Weights of a small GPT-style language model, trained from scratch on English Wikipedia: 5 heads of 128, 525M tokens.
Each number is 128 + 24 x the weight over its row's rms, rounded and kept within 0 to 255. Layers, rows and columns count from 0. Numbers have three digits each. The size before them is the row's rms in percent of the matrix's.

# up: layer 4 MLP up, 1728x640, rms 0.174, rows 1685-1727, columns 400-439
# down: layer 4 MLP down (transposed), 1728x640, rms 0.17, rows 1685-1727, columns 400-439
# gate: layer 4 MLP gate, 1728x640, rms 0.167, rows 1686-1727, columns 400-439
up1685 103:141116101138117119168139111105108133127112155100103188111169103116153120102097118089155103130126123118079130117121173114
down1685 099:186118138130168122120112111132078132146130085119093145103160148171149110121163142121131120126112142136120128173151125151
gate1686 097:082091123193117146148113104106085088099145168171092085141159131159136136144157152117147134177102171129121092158143112131
up1686 095:132136092132112102101122160119144107122147145133077136131110137150094106140109106149110087116146134143131138148121116106
down1686 098:087135147052142137140125101143100150115129130111132095119145146146144124135138164147143094107118117128113155085124092152
gate1687 092:134162126133115139166147127083135088100147116131125141095107125110176113106144115124117104090133129114134127145099164086
up1687 087:110144176131084138131154158132137125140122124115105101146124158147089160137138163130131173115102134092156103110149152147
down1687 104:162152109169112155067093107138146105151111101175166138093096145141185158126132135152107114170099160124102142122155129100
gate1688 098:139149122081115117164118103108177185116155089150144177140148127105130165202064121147160128131121119186143123124120153134
up1688 108:142108147164140106092148125152147097159079131136105134137127151158112091092122124091098166095159155110130161144132115120
down1688 114:123113110119161109114134149132120095118142131145152104092133153139114124128150110112103123120163129123125157137116127116
gate1689 098:125141150105149140137153125139133129147108139156130077093131126142151129097147103141079139128137113102083110115165116103
up1689 094:140165123145125132142142163092136082183136108119126083143143089111103129130120106077133105088188168095148144116137113134
down1689 098:107105145126182158141152154089113143128150180122079166114122151196144103118122144118146101101136104126157132140145149154
gate1690 110:158141149119157148149135135172138100177074125130132140138093104110131136145114156148138151158108098121165117150103122138
up1690 110:169086141109148153133109139160118111126131098104171147135131173142124155148118128137153144098133109108074139111137072143
down1690 107:102120160173097120142155132134121110150109122113104129167091160142119115099130120106132131124174107098128130143142108093
gate1691 099:138095144141117152177110116092141120127094162118133125146151089128121126169177160097148131138152108074097150152095114117
up1691 100:126096130150123134143097122135107145150116099130118108122121076154172108167108118130115095109087145095133166136112126121
down1691 102:123125131124111108111124131102110121125118134149143107100144136130144142121101103108097124125110141159103163111088132117
gate1692 103:117111124155113125152128092158144143157158143103154129117128111128125095115136081155149160154135186125120106118136140126
up1692 100:132112145126125141099120129106127126131156127147162113150098120112088176155104123120113140120142082138141125134090129103
down1692 100:097114103117145109135100118175128161117116132155156115143128111108107129154115146117087183113124110146131126122114134107
gate1693 106:148102111199163109109137148115121107165080141066178138125146163117121191173136117120144136121170157171128107111117090137
up1693 105:130114169104142145146144118162121122123120151125126142094127111160129155103119175113150190159107133101165135113110127134
down1693 099:144091150101166135138131122139119140105168171122088132118144170138138130103130137126133154138129119130172162154139125137
gate1694 095:188126131088107148145118105140156136127083108149143123099143056109093115110142137102133118128117116141118120113060181117
up1694 098:092122115129118106099174101138129131113164102129123122102101152111127181152125123138099100123147122130157094148167143103
down1694 103:079131112133112076112131120110129121050155144109095172153125139128113114156118137119094153125139141188130119113161157176
gate1695 102:133127110134101130106144138159118150130093115117175128129164088092110097127129148164153122116147172111146108169111128131
up1695 102:111088124108121145126104136189157150111144130117130122169144152106160086173144128151138136114161174119134097115155138100
down1695 096:121130116149151143130126136102122083143131142127124140091143143121078101121132123116144105137127177132174145148113156132
gate1696 100:082092112105145151120140074155115129089096136128152104098122128128153171121123140157147132158154141119119111094104104143
up1696 096:115098102077136151131149120166149123132131118156131111112132125130139122131128121156143094145090135144111120144172095123
down1696 097:124161144145146133169128162104096146140152104148148119128155127111132181172117133165131177149093180122092106096097152143
gate1697 099:109177120146163083126123098166123122127173125130149126097197157104140125142152125123108148114128119087135153127131123169
up1697 095:140097109117149114101120119107115160131097067134122113104123148098152139158140141168127108105114095110134131093086088103
down1697 094:120156183104123128121150110134150124131099142111102114142121120140139127114137103125142155136165108099111113094106078151
gate1698 093:115148135175154127144129106111095115095070122106160130133124116136172132160163095140163106124137155139134193143148138113
up1698 090:129151118153158148124165110139128081148073153129114122115119112141156125190162126102122135135106159170163096169166136087
down1698 094:145185108117146153118175145171118133140139168132123105069100131142154103175117154147134085109142116121128117116117144114
gate1699 093:130146112134081120110115129139107075098110145131139137110117168116124132179133123103115115133170103093092112161123121124
up1699 097:130068153134134106138065074137094144140092077134102094131105119108149130130160091158100123136136150109122154098099107149
down1699 097:085119113126166104103100128138150135155115118161126112101138150110123116167105124130098106090139199122094116107122166143
gate1700 097:106153142123120177141148154147162199108142156117144179114126128118114141104106153151116128115144137161117147138173123088
up1700 095:115113091115176111134110141141125132144118112086107147116151122121118096133102094164131074148126113081087176084088138115
down1700 098:132111161109130141054132155136145119092101137128141129109156162129129136149129099107099158145121089066135154069134103117
gate1701 106:134084113135147113111146152129111134139129131134128106104094117111151184153122138105124102149130091121119133145136129176
up1701 102:125139146147123033176140111143131102149140133140130125105086110110131148157143132114143149150116093083139084111125156150
down1701 102:125089119096141116145146118077110145141126161087115166149108152091147080111110105107118142097120098138126139103135135103
gate1702 113:084123102170108151121138145142116115134076158075154127153158124117108131141143100108099157116116114113149116114093119149
up1702 115:127121123165142092143113111118154121123115145122106101100142129120118142147136089109081116164099130147149140152112131103
down1702 106:119110138103131169110138132096139111139166146135149118131117124160155130132090125120151147133125136133112140099152121115
gate1703 099:123138137153118114154099143096130114134134141091097136118136149156148097099205134131146147094143121098107149138125100174
up1703 100:137138115120137128131147115163125183155119124146137151088142138096105119148105104139187129118131172095159097117149111110
down1703 102:139167133100153144123121147112103139141078075129094118078137071096151137168168115141154092101129160116139093117162126140
gate1704 101:145134169131130126100111137125123086094120126147153097096121094145126129151167126128147144112110106126168130156118131123
up1704 098:102088150087113101134140122200164160146091139121156173100133157129130105126126183150127166137159109065097138110157131135
down1704 099:152163174127101121134151178169130114109147114117084105135106125142148132135151174123118135111175145128140124111134141154
gate1705 100:118103101161128145122102146129128117128160084137147134120120095137131129129143159118170094127102142151140130082105115104
up1705 099:157102145128077120121132071140122117122146151132138133134162131151095135110112134123133157148124128114118163125123090143
down1705 100:145095148110146150090109126162130118148153125123128082135124097158117139092133151102104141116140138111108096138150113133
gate1706 104:121152134113131096120128130147132155134077108101126117160074101115146096124159201087095113147133141109112118123139170131
up1706 103:124128148111174144140156113066138112089094093130110114101131133154100180154100108160109091130116107076154144130151129152
down1706 096:143166137158121115120125135116118135189120081120134093134158141113129116176142120175172105153137110148144155124130109113
gate1707 093:117126150110151152160134085132192108140154137103128145116152120176111131139129120079136133149094141140150111096133159109
up1707 095:130172148137107152177086113139162088119161131088128101132144136167129139114115153119092122134166097152135159117137161089
down1707 098:147175122129140114143099169157101171132118168127140123151128126141117116073133113162148179112158135110145154119161069141
gate1708 096:132125157122100135126113101122132148149123160078137129129137125080167156178126145087112126153121124173107105129167107093
up1708 097:133140126109102095095125132135127118174120138148132154108117142149139100160116167132144113088092125130138123120118090123
down1708 101:161119141105162117129126119141129132106107179173109166138159103136085130124122124106110108129111172136114097093107136104
gate1709 092:117139087124113108096111109114129093114107124142133127139114139084152116192129093095100125129117169112109120185088104163
up1709 096:127125179116115138119109070147127169135118103121107117109146130155149137125115110111152108108138132152140149138162115138
down1709 099:120146098103127126120115097140127112206134138141073122133106168133129112116150146092146057103110075145137131144106143117
gate1710 094:122106123065141090120108169083106115149158107116114119149133106151105120124104123157128167109141114177155100150121127098
up1710 096:110127187175110190114163107155147115175103119110102147117156143149127165139140101134140122126130178148146143106174127166
down1710 099:152146160142099105113098114090129125092119092061107148071095183099114196133129097151123120123124142106136129104108100151
gate1711 096:137157086126115135130125104081103185142128113126158107136149114094109136133129138153139109089163104168145129133192119140
up1711 097:109103127149165162112107115107100134089139130137108105105152130155079167111127143068133135160137150119119151131113109136
down1711 097:108148130092107140110111128160154133096141135082115091145184139108122170127127128101112119139131105170098130126107164112
gate1712 091:112152103156110123125149159153121107125123131139133105098159119114100124113095093147112133118134122126137110144105124112
up1712 090:145131144142116122075145111137115115117134130142126069129130148126110087093117129139138113127121146137146124122107139139
down1712 096:151157132093100139124106130109148158107130123105131120141132133159130135141106142138130154164186166122173166159116142118
gate1713 094:119172110125162153118154134106104123113166106107108116120170110124166101125106172145126141117115070140129102135104132159
up1713 091:124100132126126120155115138156148104138113144103131129132118162146131134161163144139128126136136144109103143175138118121
down1713 097:064093143105106126142139127121194127105135137123107120145144085199137150100129141136123149112139134126121122166114112167
gate1714 096:098116153088127145101142121183110210128109179173115175125091118111121126116108127111150163134167116145119141123164136141
up1714 098:148114122121135134115131116135119102143145113144135135093182131160153110110123100145096143088082141106155132151155149124
down1714 101:135109127131127152097122100097143141129129065161176122138101128165122129141142089116117133129132115130106112144106142137
gate1715 104:113153104132123118132111153122148137159149144129158117120095148107143167130125111121118102142137158174168098141125121144
up1715 102:171154111133176121143116114115117130122096117110114123121097171104193147098097101112132094125132155127114142133161172141
down1715 102:123141135172150147145128103115138153104104111103135123142133122140137123106157165159140118110102116107115152060147121109
gate1716 097:095091117097100125119108141161121136144114084173171152140139115117137111161104110155111097148130107178147091103114147179
up1716 095:157128127115086133112169143109157145091146140152134163171119126156081124113113113157124122120158116142130119130171193132
down1716 098:120120108204157121151151158143131117108146139157097103126130121143121126177148131140124098137137170168138073105119162170
gate1717 096:114114173141103140164154119129150070123127155116104129147178124162129121184110132112114128114146130120091130158127084095
up1717 102:147118122101136127122163131128139142086169118105121139116135102126120139065193093129129116168146118143134118102143118165
down1717 100:116126115121092111132159131140090149093135104143136127110148172119095165113115106172138110112108150122093142084154132125
gate1718 101:118117149181098123105104213093182143127112123096111093092124147144138125140133118111131113144159139137122098148107135096
up1718 104:063119124137112091131171124142138129120128075107096095104154165097095131128099056163176145127105112113142138096131112121
down1718 093:095149099119130109132088110125124082119121132138125168154168123100113148185158119097132168116087158154133103146171114115
gate1719 102:088135127130151141144147145085156142143080090147091101134173136127138101117159103140127119118113149119096143142085124129
up1719 105:169135136140090130145132113167155136152078118099200123118127129113125139145158164137105106135115139134093135127100166122
down1719 104:163147102135112120131111115103170139127136171102150155200121102111134154135146109095149109096104111173149183128143150169
gate1720 097:160081132116135165113108149110092101126123129145091145133145085143150148133123127127089142133137145122127104123121121095
up1720 099:083143114132131157192158166102150158057137099104132093115084139103090121044124152139132141143127147212180128120103129159
down1720 102:125154132119124189145126117086120136134102152109098138117095156110126119118152145155155174150144135142092125121164121129
gate1721 097:132162074130131141153090120104141105122121111110146133117121149143131154140134117106131098124132152068125098120099117115
up1721 094:156119157181134138154112129127157122119121129151121137148117156104113114108137156103146100161116118151146082127114087090
down1721 097:103145143114112173095174140122115130158079128135143123136135095136146109147128180117132147115093142096089123163113150115
gate1722 105:195110154129105148123119100156127151144096109135134116123130162187125104110096161106146106112130120098127101109136205104
up1722 106:134135114117146143132146116132141127146125153121138116170121073101114091088152158103146118104157178093132181114128126122
down1722 104:131113153128153126098133132126132113107149121127142167125116107132114127127136120147113167106117116140149134087165110127
gate1723 098:185103144138132092148140100127128125110088158151106130133158131163150134101127128135167128089115115080132130118141121113
up1723 101:092112122102133126142126136132105135154084125079141178128148109127117137121098090138110129117121184145153129127087143120
down1723 101:115104146112107164117189138118120097153130129084139131153097134086119109104167130128131110111108135094118129142092147116
gate1724 101:077135123158165112150117119132121139127165117076156150142093141103192129109116098134169128109121095136138083163107167116
up1724 097:093148116168137102130174112123120131161105133151146104117147123122138103142116122094126144117076096099115132133104140110
down1724 097:121112137080131110112100085116131122138129122139115190138163132112121136145108135089155118142093109129113092140089114098
gate1725 105:139139161144126100143130104135160187135113110178071142127152096176090123128136113123125185097117104128164136068126138117
up1725 106:127151137118145154134118157125162099106115127120156100112126119134162117114135143120159122166093150132125132115159177156
down1725 100:112094113131128149117186133110154107139144106096115118143107132103144118144095163128151120097105120140140134115137122117
gate1726 099:092136090140072145128130146108129104140144146164153126137100100162126114083103153178131124092129162129124138103108143116
up1726 100:206152173120193177162109181130104129139131139125136113080140120151120147151125135102135095134138108132131095135134106153
down1726 099:153127090146118173136099143126092104185088104132115108121143102117140086131163171159138136085123125113133161150129148153
gate1727 100:148123130121105121173126146145086097142167133141134089105147148111120112125142120107150147165096151109112133115104161089
up1727 101:093151116171209126111122108119124132111162137148160111105134115127149155098122141165151116107119113148153159176169095134
down1727 097:119081127142118118119075135106113146095128116144140096144158140096137134136134157127122122143127125128158150139172102135